{"n_layer": 14, "activation": "swiglu", "norm": "rmsnorm", "tie_embeddings": false, "init_std_up": 0.051, "beta1": 0.9, "lr_head": 0.0061, "warmup_steps": 0, "doc_mask": true}
Each number is 500 + 25 x the weight over its row's rms, rounded and kept within 0 to 999. Layers, rows and columns count from 0. Numbers have three digits each. The size before them is the row's rms in percent of the matrix's.

# layer 9 MLP down (transposed), 384x96, rms 0.183, rows 333-381, columns 0-95
084:483448485518480468510505509516513463443484520473467481526483494528478506454490441516506474513479499494510523513448440469502506475539496519487532503475482522536532495455455469518469524541519470504489490492483513519558476519515504510514481498512468482472499498490537496499510504475525508482
114:520501497497486530516453505472486473527528471510517464479466541468534487448478444501494496525504478495498508483511494495440492496488493511491477512481478515507503488517480526506536506546522509497509480486510524600520501525459507503491505529504477476480532460510521517488463487520531493547
099:521499511523555500494537475476467511501498512498534524484499501510491524568512515520491544513554528520492488535472510497525567520530498501500461500523501505528497463503488508509504549443547502471467495473530535512503492468486506485525456464493467495476485511507474472481497503517469529491
108:507475467477485514502485518474506481520498518493503480523502502528538428503457535521487506556492485454494521538502506530483513494524471516463508475496458541520490520465466504509467536493531508472496483462506569500514484531498529493471450525488486457476499512491538510489525494500484507474
098:480510473497511479458520493514527501446501509494503543519487517508518487508499483468463500457555515473542475498457495464501507504461510498526487467520448533465483475508515516545526524495476514508453455484505485420501478488499484488517550507514486500485494513534489493477484497490482503460
103:502491507506480524523458522496520508498538543540500482459480486528469477515479520487486478486523506484455511494521506525483541471501508481491496526462502512462494494450494465482493506467545476523529499491477497527492471537457481483497517513449491441476535524477505538486458481495508441515
129:489516445534500515517449493516504463507496524532507495516478480518532505492478487500480524519476457473514506505489507540533462497510495506530481493508555501495526461471492533512484479495506520520535475522494499474561532490501525411500501529484505480506535484503506499516447456492532521496
092:502515517512539495493503531507455507497508482486530471572531479483525476489484502518461561508502527529515528506475487530508499484473471496503535529512456504478504494499502468480532537500501501542487436510498493502544494519494494448528481483479489530492531495484495543514516509443527522534
093:515483511501506487521528497515529469528528468509444522512498493521449501546550508486478494534500566476495537497528512502496528491502501529470521476503518544517521527515534482500534488494512537496513479510499452528458478529522526506553466492491505494485476495475492519496477527470523441484
105:513513465510466499477475527503510534493458495494573473517509515464480516527471497510547532455509478463499524520469516525494507502523492477487469516489470525438505497476469510545447460477489501508463466502504475501519505491496506540481488490480493472535504451498539518507506471496491513464
102:486481477505445489517498471506491468471500504491529468509517512523468483510524517517488506567504532470453492507492494471498471514539497516519528507534481492468485488516484511481531464515516544498501536490491515553493531438471468467445495516481512504480512524472549526519494536495500498542
101:532520512506460476513495500509505528533477460529517502456495550489483552515535419484524493546508505552484525535480486498497482462479464495510515522505479488538472500469480470488520514512495504523507460534484532523515533482504518483489501462473468495487493484488514543490490458492467505492
098:511463520499496510487518511466503496545488473515453527510495492443525470510489538485522497487444490528504479509512487511509478517492524491537534461474503508503507518545488495450510504481472488487513495508541505478520480476508535465492529551493546515493532481453534527497458515499534485558
105:452505491500527543525488511504501505490496564508503531498532492510525543482517531470521487467519539490522483462535450510478542516478517499507482525451476465458528515497501478479499495536472524511534481506531469493494484472527490490510500502573498495502502479462540486473499502455499499480
117:533490481475472500471478479481470523529533425523558508514473471488472545489496518485555485478494549520506521528515516495466507474486489498518486507493491542502534507503496498486522494474551465452505515484493461483481531514480462480501479498510497495553495498496501475553494508497533513528
098:484512469485472508550525503461490520470457540546455522506573509532510530475504510541530529527494507516494486479556487503487507475511526520516486500501515485491503502487470513531554518509478507457558495478497479516529508546531486499486505501503488492517491536492505494518474504469491548479
108:491513481497521546478504530482509529447498485530545472511498493495521506473518453481541475504534487470523471511517514524496493516506525507433530539468449456514510517483505481526468550481490523532532498544493504467492469511485495495517520508480515517467485495539473498532513490466487469526
108:502486457467502479484508538492485463451491530505525515527480518525471509561491470476494534496514463541481495488476481522529595499511475488513482473488481505519530481493498472480508507485511499482541514484502510465504492470491496495520462452475492524538515485541519501508481472486512547497
099:491503472514479548526501484504489524510513575489488482514466485525496466504506458530498489525512523476531504484531458462500514553505534560465498485506480493496482448521531490480480463486504503539493473498542532508469488513515457500495477489529498518497527478498508537496471486471495519450
094:499479480478506488494507521481506474508514494507522519517523439545470517500501491509505487473461539502518521513526532496535532528487486525478510493478496514543487486434527484533545507483492504515506485492527486467485553411504503497523443489513529529462518465491481506514493491471489519518
098:503472510525506518497565477501509508512470454512514518569483477517457526505497495544489487474508526508478531507498541492496519525508474471503518500460516550527507490519479498485493488516520508513495463469516429501521468481474515560543498515497526523487509535520493477505455513489535512479
105:484464498496534473508510497504446452555540474517496494495525537492518505498478491477481549507519453524519496551498540530512475542509493456464529512529506493456508531480505479498513533553498536521489508499461487503474502501535517486535499482521490493485525502524519519461497499506467530528
090:512502531508546526489471576483449539511545511501536529482489473466500500483507508484493514483500538518503532498525484496525479492502557505483550543456505493517547489516524474456497463501492476470490499506502525531504546513523496534535495514445500507521531495500492465509518493511499504503
095:493511513510517499479565526488508495475499493516502545485501486514484561492511477550502525478452529490513493516500510561489566540471507509488499531481502543530528486451493471519516538502486499508492510525486484484513467519530478506517530513482484457470486518472434481477491482492498506507
095:507490497499514529534501531470518477490542518475508482579523494502485473509509469518565553442524475493509512506506477539490524504479491471526498482490505518506498522522484491489494449465526552485478525467499496482521478508514471527515520515504509495512526527532542512492533507477550501535
110:509478462510513505499531482529502463470509513472522473526481531506521450479517442481513511456479534506515489509506493514519510482463488480507502445481525537445521469521509462491524474508483563497468485504515548507531505526484490539497482484473514517485485460534488497459475475525501487522
103:509495517509492498470490486496514467492455481506497512445457476476504488559505481479502526526477502468516506515498525501510481441476462522503502502563545511497489473494517521448503491524441506501468503475487486511521522482521538502499496515512531499505437554466479520494471487504486523536
096:485493503486508529515502494504464623497517506531495494495496466500505475513521541523461496522508493502519526482504492513531545516469518515487507516496505519477474504526538493500495502494447536490523479490505536507451481504512477488474485507548492527562510496453504532526481508496487486510
097:462459484502453499512480484496533465515475522515474531495503525474508512497537516515492496505453481494574516505493462508518539518545477488491533513542588469499459490527498511494503455502490512494488512484477517536521494527494488498474509501507487501521460515517466503497496475555479506483
093:468496496519483503508503479506470507528510497511519501426474515521447504542480518476514490487560485515437463492484470486512509465500491538489443529505473505483452500431485527518500515494512487487505493480483503504487491501497518509505493488524505537501468541513537533480465500519457505536
096:484510517495486467492518480525515489542460540497465476457481533453460502490506535439492476541503512513483504468475525487492463515506513537529478469478500476535509474467516512469496496510529499504468500454507500444511484475498473489520454498518506541539472503478513491481476532489461519490
096:522511525492495519505474480498506484500534459458490504536474524537507506494498415515487474478515515516483473472515538471479524501524511474496552545463524491491490513537519531502509510492524470489537501446520463517478556513469509496489517483495532503501496489519501488511442487512530458521
092:509494506497546527475495521496484546536569467528510505508487540469492477500516459507529471490471517533523495509487514505481464502445517507475495502483503516466544477513457457513484522511508507568521492489518470473522470522468522542503507496541512512507465480492523515515508449500522507503
101:504496488509524470445488558485480458480518518509510494515485501475501463490515510486487493523490475472480486468479506475424435514506497557485538497484492493510520477496530490514521496499500504513510507458512510539510480523485492451491475529494527464503496490491533506518517495482525493586
096:504498488471526515459510498468488511541506528510544493512505472497506481495477475510535477448532550475510519474511492449439514519461507498445448521480474532520493517530473498505496496492501514479542449504516531497457483516497494562491512497476501540501485510485500477514487485458509507485
106:502526487467546493544496505505516506514517461520477512498495504479551520527477507473489485506540469495497515469448500520458501480496552520504537518512519479555548475530508502504516497511497475517495500465461537548493487500511514522478490540552501451503488490489520458522511483503445495517
101:511486508476512491460523494576492490537513504486487462468487477487503462506506499506480524481520594488493504461549523512497522513556502472488520536502522476525507517520526499506500493485500557522495511519514480538499499498474475526496497473471503546492501477464500520489496501533447513515
103:481464498511500543531506479494523521486514564497487546468504492516520464517494512491470482430531506510513528461475505500505560488492525506481498499490486449464508473512518511526485474481466514437543482467539491507474468484505486486489473481492497532516529518516515543511475500495486533516
092:504540478497531511519507496543515476507478486516485472507484503538485537479511478508519494504499541482487500476524488420476493516490512504486487488472532478507471502469506529446525473508504461496504472464485485551502561468519541504502497556520547528496482495492526466490513464513521497463
100:443560501517490542502489516487443493518537484545536484504513463480495511517491460550527537455527546509485497513471462502507468500524476501478480493478493519517502537555528528493499500501516477510498512509498525505517461512501493526518462501456488524496479524502501505497513490524464551486
092:499501496502517484499484515496471478486489564502514454456466528495533453514511520538521552497527460496498550553485496503512533539528522513465494490514505457501494527463485515526508492515498519476484500507520534526499441513496485511524476497504514539479476539516478495547467479522471502522
105:489471516512526471502455466516513502509486499503514538506486502494514479496525515498492473535477465572490484429513516446509540468519483488491497483481488472528507533513485528523517504518502488478526557488496538559487523472491475516513540482469506523529494516492464504498538498488477457523
091:477535501497514504478520499522489463483466459563521484492495479461513520461510536515503488476494484447480483463478520502537480475491505473565501517481518509495514513506505444505491496530516501546515496512502507482519491514500505480484533484483519480515465468504427470533461513516539463510
101:478527504515528548507467519523523481465496496456480502525562449518504450482510569491527480484529512493482494464480480542471504509486530500486492537484491496508538540515498456535531470518511499458464502494468497529480511490494448516494499503508478523504493497479529459520507509518509517480
114:527498469510532458513476525482518486491527496522502479494499531481515483491478479539495508509527495470504481491486457542506447518500492453450513495507476470458493500473474474514466482464540490520487420501494501491470494494494484538520517455505436497479491520459496488533509500516472516528
098:527519453489508503498484495458514496514478455497536502484561492487442481512499517493518468473499477524514461487518520498509525444540485538454492522490512505527481489491458472446515484494453457494516492517487503482466497540527448502520495475485512495529482497491477484494525496465544501492
094:512476544527501484482480502558533472508492493498481498481456518492509515497533503512541484517488494479490495535491495487498493429541450483492452536492473460504490514454502497486483518521517458457488456504479500516501503492512517500508479519436435494508487502530490518493495478545471492474
103:488478535478533560496488491525508472484479419506512465503513483512467496486480549502517493466507501488521459472495471529507430501534515502485489526508498508524487520514513495510484494524488486492484532484487486565498428505496456491475494507502497465486485495520476497536502511446502502501
093:456503485513498502498495499472506479523473566495517504460496501532458493525481478500484480483509528432523441449517451459505478498473525479494476536475535521525457500513526504499491493487496517505509482525502509500475508472477513521490536532535520494498535552505475522504541464494521509506
# layer 9 MLP gate, 384x96, rms 0.347, rows 334-381, columns 0-95
110:522472509493517477481504511468510519485526514488487497514511501488499459532482458484474489504520477521480485525496538460502497494520496525463482526490502472513487516567520467511479515467506482514535504512520510524438519454477509517492516528463501550536522500471478568556521506494457524480
100:490508503496520435494488453512490512498511502500551522495508519575506461507492528506555514502503465482525503528484533560543477498489536499501468503503496517535537481508518497475516510499489495515462450523503511495487503489497531505559487430479533502525487522498494476514483486518494523508
100:498508495513539507482509479520485508480530524518493499525486508557501492543501500497480511500473546489498506532464528516496534498473482520464533488520477434510508489534455508523536510529508535503507498463507530517521494538483452534502541531495544505484485494512495540540509548547479461498
100:498454456505500443508524511488504534493519497523472532493484523507461500516513432498550494503494531437473487494536499532532511460480505483529512523447535540518501517517479504495496485492540491490462451508489498493500507507502529498543488462498475482483514495470465488484485467501495516463
112:454472491517502502511491495473505499484517508501477501483469481555475473537458494509497510501499533498481513496521477516539488479561516517450499474463552527470507485517483477482500508491494531486483455457466557501533483538471507497492472505465478487476524482517498498452476490466529477459
109:476497432539502484472451523463514486505495513474534513488497477513494455474534486494496488486481513476548485534478488537461479497523523537498522523454500488494482472501529467522532518510500517496504470517509509500533506486555591499508513519476504493496535469485479499504488465500521510497
093:490522463533509520490467490523517515534491505495501476513481481512524479513452467503439480471519544515543545480460484509488513527490489538484532483510537496495520491535516503480511501464553513498469508501498527509536550485551507458478475478525504500499463488549527525471513486464508504491
098:477503490513460462485507508499553541525562476489509534472500471523461465519487516501495539494469479517509467540518526540459489520525487482548508516509497497476504527489474521504531523517506521465479524533456502511468504507491562516515478558482517503500518488512537510484518543507502502507
100:485506484541483466500501528502490512450531505510515553517466526502470552499571474500495494448485546492473529490531475532487473494507508506514515512476520485506514510488487515541524473477499545512484514511505481510530537526513490547461507495465501466526514462517475528533473514526529514485
099:484516493475477496482433533485483485519478524461531519460473503490514501507483491495531473546484520545489509490500465419504553484517493487466482506499529471504501475534519509478509514485521503480470552478530513511498495492491501545532485490428521467487497516473483498496500527474495485516
096:486528512525525479479496511483529444491487505476496499547471523493502522529489527529501485505506452481485514484494499485521510503554516527507484449535490521493488507532507518528463482523536510478485526467501472497519524498540486494506519544514511509531507477593490489527545539479541487504
097:439536484501521475514446514460492485471504511476495496482509518512505467461530486518523484479491479500542507516500510459500544492496535525474476518469499477497485437474443480506521467507471494498519506495512509545493512538513446489509507493477520477471525548533484493538510478477515529481
100:482468491508518504496492515511508566480514499463528518538487488458540523499490489490481498563481505489491554511495526496466508520508518515500498513513493547478501465494450538516460508481529522474485449481461502530480491527470511476512498493531502512539530489495459511490468489435486531504
103:479449503496524486498461487498475548513528516464495520491457525449536510531459481506460492520442509474531491519465490502524515517547501515504524527478488472484495476534496479496539480521506504527484495487494535525540470521528459497481535479471484482499497501506484484456514525481538534470
100:516516501516509486490497472447526510481491500531502469493519533485502467521489462479508501509505536487452462512529530496516486526476454518492532478512516530451507518526439532524503492470509452457549472452495475486504531504497523515500516505508467536488506483485443524498472483460508517507
106:500533509502529479516495512476491491534561501480513525491517507470497492517516494503522524513496501468511497517465508480552459488525518471524457527489473526551489502524478502511580524489498507495528480495512532499500530475446496498487510555459463470517542528511461521473527500522507499470
093:519502533478447491447507506539533515484537513471468528515483539484482472534495520478471533557477475487527454488487476508477502518515533500525509496502468495520500474471498508537511527491493496497469438475486523525483481503489515546471517535502514485531485450527527514532529505512479505480
101:504477460501501454534488488499501512494462515432520504534519511497481468513517484550509512479514514430489494525470514549518544492507451534500507498465502505536521477506473493524492440481503482469477519490502502501470492503499479504535484541477503534455497478517441507481489506504487521513
093:488504494499467525522533474460535503482518520483489498508485469531496437487467455479493517535493526500520472491561505524478530528490530535483451487513495509537445516502503502504530527508537530500504483496532481482514520457553495492527473547474511506500519520484493500519496506479502543457
099:537489478516536497538470455456522548489504480543509508529510536502446437531509469464525486517503493539527502489471482489489532480452438487529538481487513495499522470500476502477471471505536479489510507508470460488495508523480517510502507463512501492474482531532481484501518498477516503502
108:532473495548486517502440476459495492483514512469503475502480492514494515505502478528529487495511536491519516521531499510459476521495511470435477463500497480520472439516456501509541484482534509510540484541474511483543522478490512493523470533449542504501516483522523466491495496504482482470
095:488493494502473569515532499498527478515516540492491515527462525518509442503515524493503471525495521472534500475442478471494490536527518509515487543523499476494495467529495500515518509509536440471474470515545496494500479517515471492473483531471486446490510502479518492472481452544499498515
104:566448533482524472505521526487537533518431562528513490501500497518501505533488486464507484481520502491518474531481493481472507532482528535487467489493485468464488455510506492529522499507531450502515528493488517502519516529494493533478485479491501546479512526518500476461473480474516493527
093:510468476539561506536523519485529474465572458485481505540479463482500490485441485531508535514500511497529495503498510531499481516511535531481512460461479518537484497509489494545508481499454550478479503496513513517512501504463464510500490552537518509512500518487526520504504507476486516511
114:508498487506498497490481515510529487464498527478532487485539500497488523502482484469502536511509525529483498572514516473494490560513490483487477496498512565489517492515547529518504522479516507505515496505526467465522518522510540514485492464455514499508532482473430487463542556528512533509
098:513530501517504536489477525496504516501516490454525495453491491509505512509476449502462469533479451491576516500463471467489487517506494506499506497498507493495447493513491516539456517569483468524476520523473518501504533479499439529497475453498486472469506518488486507495482474476479496495
103:479516498458482540491498511504485545498516473562510490488530527536525487485487522525512538491503487527528531454472470549522505518480484542485476530526528491481514463481525490505493478465489466465514485508491481483462535513513529481505492461498528548493460502461518545517463503488487504527
088:512515520464511488473510493466507449532513483483493500511513495529493467538471498446560481502545538501499503471479507467446586475533522474515482503489499473538517515492486480520462516453534486466503488505526480475518487484518528509490489480484524509473535501526488509477535502491503496509
100:538534516542552465479491528506491504455493514499480522515522507504496453498475478532482514504491469481501489522486545476463477499516502488510493473485521534512468457516501472520500493496503504525485499544549491500483491524466503510487552472475501477458507497510550448498423513534513507505
097:506499504475501484458512472498511475498520434515494492473494523497447499525539503493485519518452538483483475526521530505481452528494492535476512479473476511515497518468531478527493533518552530502471471503493498464487495528471497543483520516490503494474473488514499484494504464581488527539
106:543477535489482503458515524500494523514478497464486487507475489517490521531517491507501472464477509466525478503453519543454501523490513506480529479509516542514507473468479442510511508518522475499519478492483448526509544530449541478492512484512463532521506509462524512519482484458504484444
088:500500459509492500474502509526481499511469514489491477544504516509498507518485526525546496484521471480547536497526500548520491484532485528505571483551488517533520519522508520520515531504500483442535490537506507521489520469535522457468462483485477517538502490538515518546504511478535505472
109:490481502516492530462520454435528490486496501526460469525488521489485506502497492463459486505457512549523490501489503535510516456509503502459515530471527508495532529464520458515513502469512507473476469486507519477515485523537483485483474499507459531544516464526461494484519514452542491493
104:490518534469492494465505486454535470480486515484485528519516543464511498482471520502458488536497453476503524507487475488491522477503436453482512481511509485526453471477486483513449504482515478492469519474539530512508527460493483481521502535467502489508505505502462423514521497511517508512
115:506460488488543492461524503502511522471515487517520456547505479515484470488507487448512522522481516536512515548500493503508493546463489518507483526513475525462470471509539479481475513456521469462478484496525461460502483517506506490499529475489508531488526491510492507488494523525560570512
103:473504517497494491503503546512565515453435532467505455524512521490517531522492492518491535438473474502468485507474508484467514488454542512484486503486503460507517493499520518484497476513517450468533472492503449502534490496488525518466457447490480503487516516494490493510501505486486471495
106:501490528479496483492503526493531497469523464523480538497523542486490481506528454506503509523459495502460497500466495517551462524476530501473546460467477492521492512457516519519499484510475485493483486511499476518540508557535498471470509504466499510536468458486497474497477510495578493482
101:491509474438483469448488536514509492485516530484505516461504514471516517510502508470481539503481471502511493521484456501571516470439465483527466472499450515480471512503466495518529512522503451506464472516503497480502484530486512501460486453517478519477522495474466503482518489508499519481
099:505533512527526488491545538516523513481547487497525487458534484478497482474489483530488502455521535493477498516491495500456501510498510508479524490471481480563534493530461513512517492509492500478459506453483577493499509536512484543480475475523502473540478489506487469542530474487476498519
092:513531530498525533476500524489495514471511508494521510477484471476517496468497493556518485518505506536506487517487505477497478516518536495516483505439516518542580480524496481483477514502449487481460494495496549488476470476498523504515514512478542491422525471488494478513488472467485518462
097:458518512506514487472496519488485513473497501509546509491496495474455447484505494533505485540495440545488471444491524509477503462533498478490482490481436511516555520494504519532514543507493458495527521487509511502512523521515494513540496528491517495501541499535506547453485523480495470499
106:481525522465487488485500511507482529476514502479495508500496544506509483514501540529496487485497517480476536489492525493458478502497558475524564506526495531477550470508442536529541510517545448544539498514495505469513508465499539496488450506512502508502505489493524483510484520470485457527
103:502494501519502505488471545531540511488484524472547538488489498480476486517497460461448518478492479449519508496478487477498476517510493509535522472481493499530496510500539445524497549511504465503469479509476508479499504481521516509483435517505479552503511542465488526478504559461505490491
111:496472468480512465500496482506516492486489452517493437523469480461486489518446488460511520506505506518467506542509502527515430546511489504460521490493469437494488525497511500522472494493551494522507472524533460497508525464504512547472500499475476510483507486484465503482501477488509536523
103:499489502514530511495460494516522541549531513480498535536462549527499464486488466518481485516487510507552550524495511448497506471505453516479484538509487491469488458509504492510504470479550509535491504488512475479507470527509478503500518542528527462493492517496495516472459484490523489440
092:510508527503519501487468530567521480510510515450501483473507482500499549498498502525510468511482542510511481538510491503461505492510478492506492540501491473533512536471483489481502497489541449482479485501515451522530500477551528547508501487483463499552535484509518474502483539514463441495
109:550535513516524502518506474479534496496502517463518544532480527524463438496494496501463522520493535485508482514482516500457538512476488519506515538466510485539546511537477442483528489524524454460508488479503481537476494474509470508467465505517478509513532487477492474496469521497497510469
097:521516524537514484438544537489474494496476539453498494488515494516486463493484471498517508511500521508493472505500522504504452510526491488499536562469480516560499505494512476500507526502507495499481513449552509515515467498506549516515526512507513464498542474483496513528481471490524516429
# layer 9 MLP up, 384x96, rms 0.373, rows 334-381, columns 0-95
120:496487494461479494480497501508524501491473499523514440485470498547449522500508516485545432526509461496501488523542491501537477490556477524478524504476475479476525477553530510494558514488528458502486525509487497515483537465518508462531499527496511488482487495493489508526502505474471467486
098:492504507519530470497507489472480493456520534511505508507505543522483507507473524493503489466511500440537497502562545518449498486501474457501514482452468533539488502523447444502496506504523553479483518469544501475482510461492504498501472480522454503504485500465520493486519486511526498492
104:535500538487536481521491534493551532508495506452523514500499483506508473485526485488508502529544460485482513523520517463521475456513513506472521489509501483495463493501525499515470513472407485456505506476497523507454470497453546545501511495491531515477499490478486508501506497492503512442
103:485502496518489484494491466473468513505511464482568474503557541488449461496500494471503501459537479503470499462498543496473530467494469506501546524511498487483508518521548498487490481512516471495509508457504485504519470473522543493515475483495448467515492512447505486484511514502499489556
102:562516511529515504547483480483448499552533489490421494565505469484494473509536476465483500508516496496492542510508501500510505489490509504511483487473536518488476519507499470512506467486458498452477474451520508468499495521476499542476534533511502504492527490534522495488527523495523497485
131:514437470502511490547512499541531475512542486498474514487490479504493485481485484471479492477487474521493502529466482555491521543495513482521513496497515522495505488494530502493527485504502482499533499475522498473552516509565589477554503517515494500512552488485508512495481484546488479488
089:469489515468467482480492482502482513504466491478473516497499540488489526506486479520498497474475487491464500527514458530517469489531496525539492497477475507515492513434485495536521452512495440484537449507465470504504504513476573490536504463497485522517481473459483496545490509526527515486
095:509523472511500504457507485526488505515496499472472500493493511503470483527500513545502517492480543509496513458494521453498535527485491469520496470521519508539502518535507469473511489519497510490472525548510558498510464477449559550450511500512503530469487464523520502536454482508489455480
110:525541478547511455514521559492480539557511503510485511495543543497500490516465515509546506462533499480490499508497488530496476470505510477520474514525475523478482538508506561515468452471479486467481544495507531512513504503520508539471491490493462470508529470478518506514536502504485492489
108:519489504487519515501525470525477541461520457514435502525519489511520475468536484464527479467494506539494468540532484507491529502459480484494528487499476480482505514513518499498463496525516509470561497504495469502509520533486480556501513504534503484561535543515507479505545478530519503499
103:473470490493523540478494466502481489507503540485462444503525487553492457516496514493471550492472490478523501481507485493463527534518457459500478465502475506502503494512509517517506494435513535526496518436528529508512500484455497510491468545501501526499522503504482476478530536504514518541
102:480544500499509517484481510535476527498523582469467474504497473535554521545495502469512523463476505499485477506454477449536511501505502480547518505511518522535507518500511477526499481504497540449490516502486459553471518487524480469507521508480528492511470499485500491495491518461483482505
102:489511459480536503523484485518512532475488463514484500580482489505509489511516532523503487441482493497474532491524503495512473478466483482449474524472536504508514511507485514510483495450518515492515455518539493529461475454496478517506480474489519537497494488522471475537467511444516466488
119:487484509533458480491486532482527525546501510485509506508485509479527490470513519482537566516489495466494505487530519530441495467504516498522498505496526498483566547545510521502489502472489490472520492486459470490500504522505533456480475526519479468521542478465483530508516448506499498539
097:510481531497516531502476524524487490529470522522462513478495476491486462494471510480473512463541465501475528505495521557531509538534525455484518458531502538491504533528498498498539437506527499460509503504500458500488447488545467485499490494496492510465500507489503539506486543508461493514
109:514520535493469521512528489513598500527474504484497510496466472505467472523498454506476492483500498501521509483468468512512468471497480475527549471528497509480469499515483513523553480492512510519481506475507498482513467468492529474512432516487508457508523535495486497489470516525505547530
116:523530515481529494535524530479524515488505475489533515469480477560519505515485492531492527473435492514462536482504509445488507511518491467481498496500464506473477483530466472500518501463506560517526499497521490520527490514492460460509481548501527502480483509498443502468512505450492519492
099:527462458486450551504487463473501509491467477472539515512481501497515522514492498532526501531505499442535489504501507453511514479495446482491497522555466538514499494518496543504449499495532490516490476471505491493452468523507510523479468475510447510485540495491492527493526486469505506509
098:505490490507502491473472556511513503502475515482524535507495543468478487498552494477504515489479530497507461481477507517524481487474511496494484526465491531480496503458471477533561477512465503559498464541506519500455523544477508500523508435505473481501495479504525529496546451481496500513
108:501514464522497539449504495524521514481530459508510519521481519493470475494528501469488521494487504473498476476516510558469483486487450421533510487493509549496534521506476505469496478491491484539496445533467493506502539508480526489525438534495510525534524489514529516505513511489492499482
111:488496540519514462495507524447487499486534487478493503501541505482506508500508479514432507485508511535473512487541463470442493470514504496508504492484496514524484528478490472505476528486488501471478548549475505510495507482579499512549510511507524486483520531469470519534502473519452470516
086:457516465521497525564521484462571513519498512488480496485493496535465526498474474516453472519511550466503466518518488552503488555469464520512486478512496504457467483503471493517500536487503490487501468497502475535478482516511470483515510480501487494462453487481478498500480486495498460512
104:542511499471511489512501526488474501519500504507545484505441494464526530472498531502499512536556478478497519474485517518496511537540540508483534487521490446473522474518466477500496495479477544505484521453453528501462501491551493511505544513518494455505452508524510522495502512515524503465
091:500506490479461480436497494493507532525494481527514507462509504500499517528539456525526506536493462473553494546486505484472525470544527532457526508519506511491532473496494505504496513497457479510517529536455531495478516529487530493527490483471477456503476493504498540489535498478447480475
113:504538522478483498496509472513496519545488485517467504514495530500514489509493477478510527441475475455504482439461524518500514509473516448496510519507486478463500525462485469488522476494495478474536510507541554504516484471491437523477549503477499516504503497538507464539488499515463512464
102:475485482558484503477505508475504531473497523520506496497494486514524496451509516497490481506515491468416519521464542466482524485477542513482479532514459488477478511485530466518494535468479515522493491481469526531514486503484507483493494517480498542534472516544472488494486490458550459467
094:495484524538495501499488500494494476554479513510501482547485505508470502489528445490537459495537453468501490562530472511470502497515509500484512480476483493496520518483503518528478521508568465532519434527529517534492499496497535486537474496493511522466504506523522466527507551516511510492
096:523535482502500516498517514495499491536529499463568495495503505547486519496472507503503516475530523468468507458487529492469497491492506481493491503486439503523473503513488466498496561488542516496516477515544549483489530483521526473552453544468540502496549517488523516520517504485516516519
103:501510519498509555504520463494548504455472464458501493480523501490477508537497506514485467520510545517478504539456511509491510502545525484453517461522484516437526508526507521481469503503497534479511522503533467465506501523527461520497519469510486467510526494459493477460505476467532515515
100:453503457502473494503508494522521504551495496512495455490502490482505506500499489502517552498442487436490524495480478533528475481536513514485516528517461477519496495462493531498560539501517465479493488545517470470477529491461484514476509514486470533490519498529438516512512466522508498498
095:531578528503523508509507531463496517531498460525516474541464530488519525509477499511532482478487510463505507500503483499526521542528480503476531509519491503494485562484460505510552511508500548509470516473545479456480527512462486473503495475490504507481547525513482488528509498497497458494
089:456536515486504494537495495513508546508473476530515498537523519498507507466552504523493488525503466511496488490508524516539449501531521483452483512532509475478462480482518506530530480498439539474509513505486500491514535515498509470448485486499500558556503482537509508523484522528502520459
100:490494472481521503510496488507499481489544505516504537485512526485530481502519514505467519481495456467521505473437505503491489509512537487488532489520496554501434506466529512510471477492508479538528543520505485490497522450456487501516507469497525518462483515491536518461507445504437482477
092:511511503521510498524499441471487508509505515472516526537478510496539497449476451493496473522499483514520511520454484487498510446523513519527523501500483513485486452495464511460482514526496476499501516444513477541526539507550490484549485475544497495512533526520540514472511516534496462478
105:465498504520491494496484510476495507516537486463454486509537474508506456512494530500488482499480509540486483477545514499523462492539488479472485511459477490470495524482537509516476502508514494515494433480540461546515457527509506521509502481443529508522477487494505505513550503528528534560
100:479482453469503497511516509510496467507497517495535534507499502529486544480557510512523485532517490479496485505506517473553527515492512517515463519498501521505499558521511436513535501492518476469509494507509501469463547445524547520460553522511484509534487500506502509454485507504547496514
103:471476474471500549496512516539519525503488459517474512504518469532505484500569482538434484492464500467511487500522453514498481493518513531490497505471478508525472497505518503491542529503498477488473506542536527525535551495509473534485526473515535481513523498495525517497473500533497544468
094:462488507460517514514495500481492520555522502497505525482535484495525481513495476452475502448464494517519512513480464518527513475479509499501468503489518485525524506498447439521465533471513526489464506438549515446483460512472475480516513505487471507558483502511487533495505500513494508487
104:470517511503477493482507508512533540486507481525489487522476545528489510557512533527499521540540500515492459514492485481518516559496527520486501499511511530475494532458434484499506457542528517498478494492475496461503468510489481507471486488515515524514493479456549483498563511520517491463
082:499473525503494526520556489466545506495492508491501497503503441524506515516542480473497502497492525486503543508475529527497480496466478494500498489506503459494502513492493540438492486491455522473567480521515497468524525457511508475496524481496517534529517506476556513459521481482467548472
102:442509472518513469511535499508501471495495487526460522466517492492490444519505480504483471467511467498500475500521507526468526487542496513503482496460461514543532499473498489524528530518516475504456517477535510493534481456527520500509502501466513529565541490539486539462514516523527511513
100:493452503507505539539489498541504461477479494499490499535480550494493498523504496516499509526495513510464525513517465484533507514432461520504503503481485452472485470508551495466519513518506511493466495490486505533554485562468463505468480465506485537510476487479499478473505537537510476490
101:498509528488518527481509509531514492524506487532578493511464533467513509475517476515478506470521503530492461506455506496506507503466531443480520481528504469477517522484475482496513512479503519494535498500522497511486529512487533482491476540511530486566555474512449515547459498523514502480
107:498530493499488528476538541513508488508466465477535517506462493503488538452527511489515544457465501515486493510528530525485565457486487539536477525485488538506528498515538485500538494499476523473493525458536510518508486522508530517490473514477470469521496541540470492491520477496522485525
097:543507527477514495529486483469518510550513470496465490516471506495476460541469465465539534501482481470478467482506490504476482499546467504539472484495535463507475554515491462515519528520499480519516484496529495532474487512503491517527504510527485467477551469507486529516526502477555473493
087:482479469515505522573500466501462549481519493465509494517514480501554564485531514529512525512474479481528506510477492510529522541482509475517519513481565508500500522538496501481525467530502495496510502519550517485515536471503474494474498471489526494486513524523483545471495473522524466508
105:479503502528511514530462533500515507539504456523510495533508516514524514482453474509503492488525483499488502493444489463466492545515473499494533504522529494508549501529503496506535515522542504467434518487504451499509516462504504504488456516553542510477514502533549459482534518497504491517
095:486534524504488488527497509499463484457509474493539501512497528501529468482548495445488526497511531454484472526526479496502544469513498575525504505516511495523470531488564518502506504507502484460479496478498485457492462497550493480522519484503499517482488514502519448518457515494472464498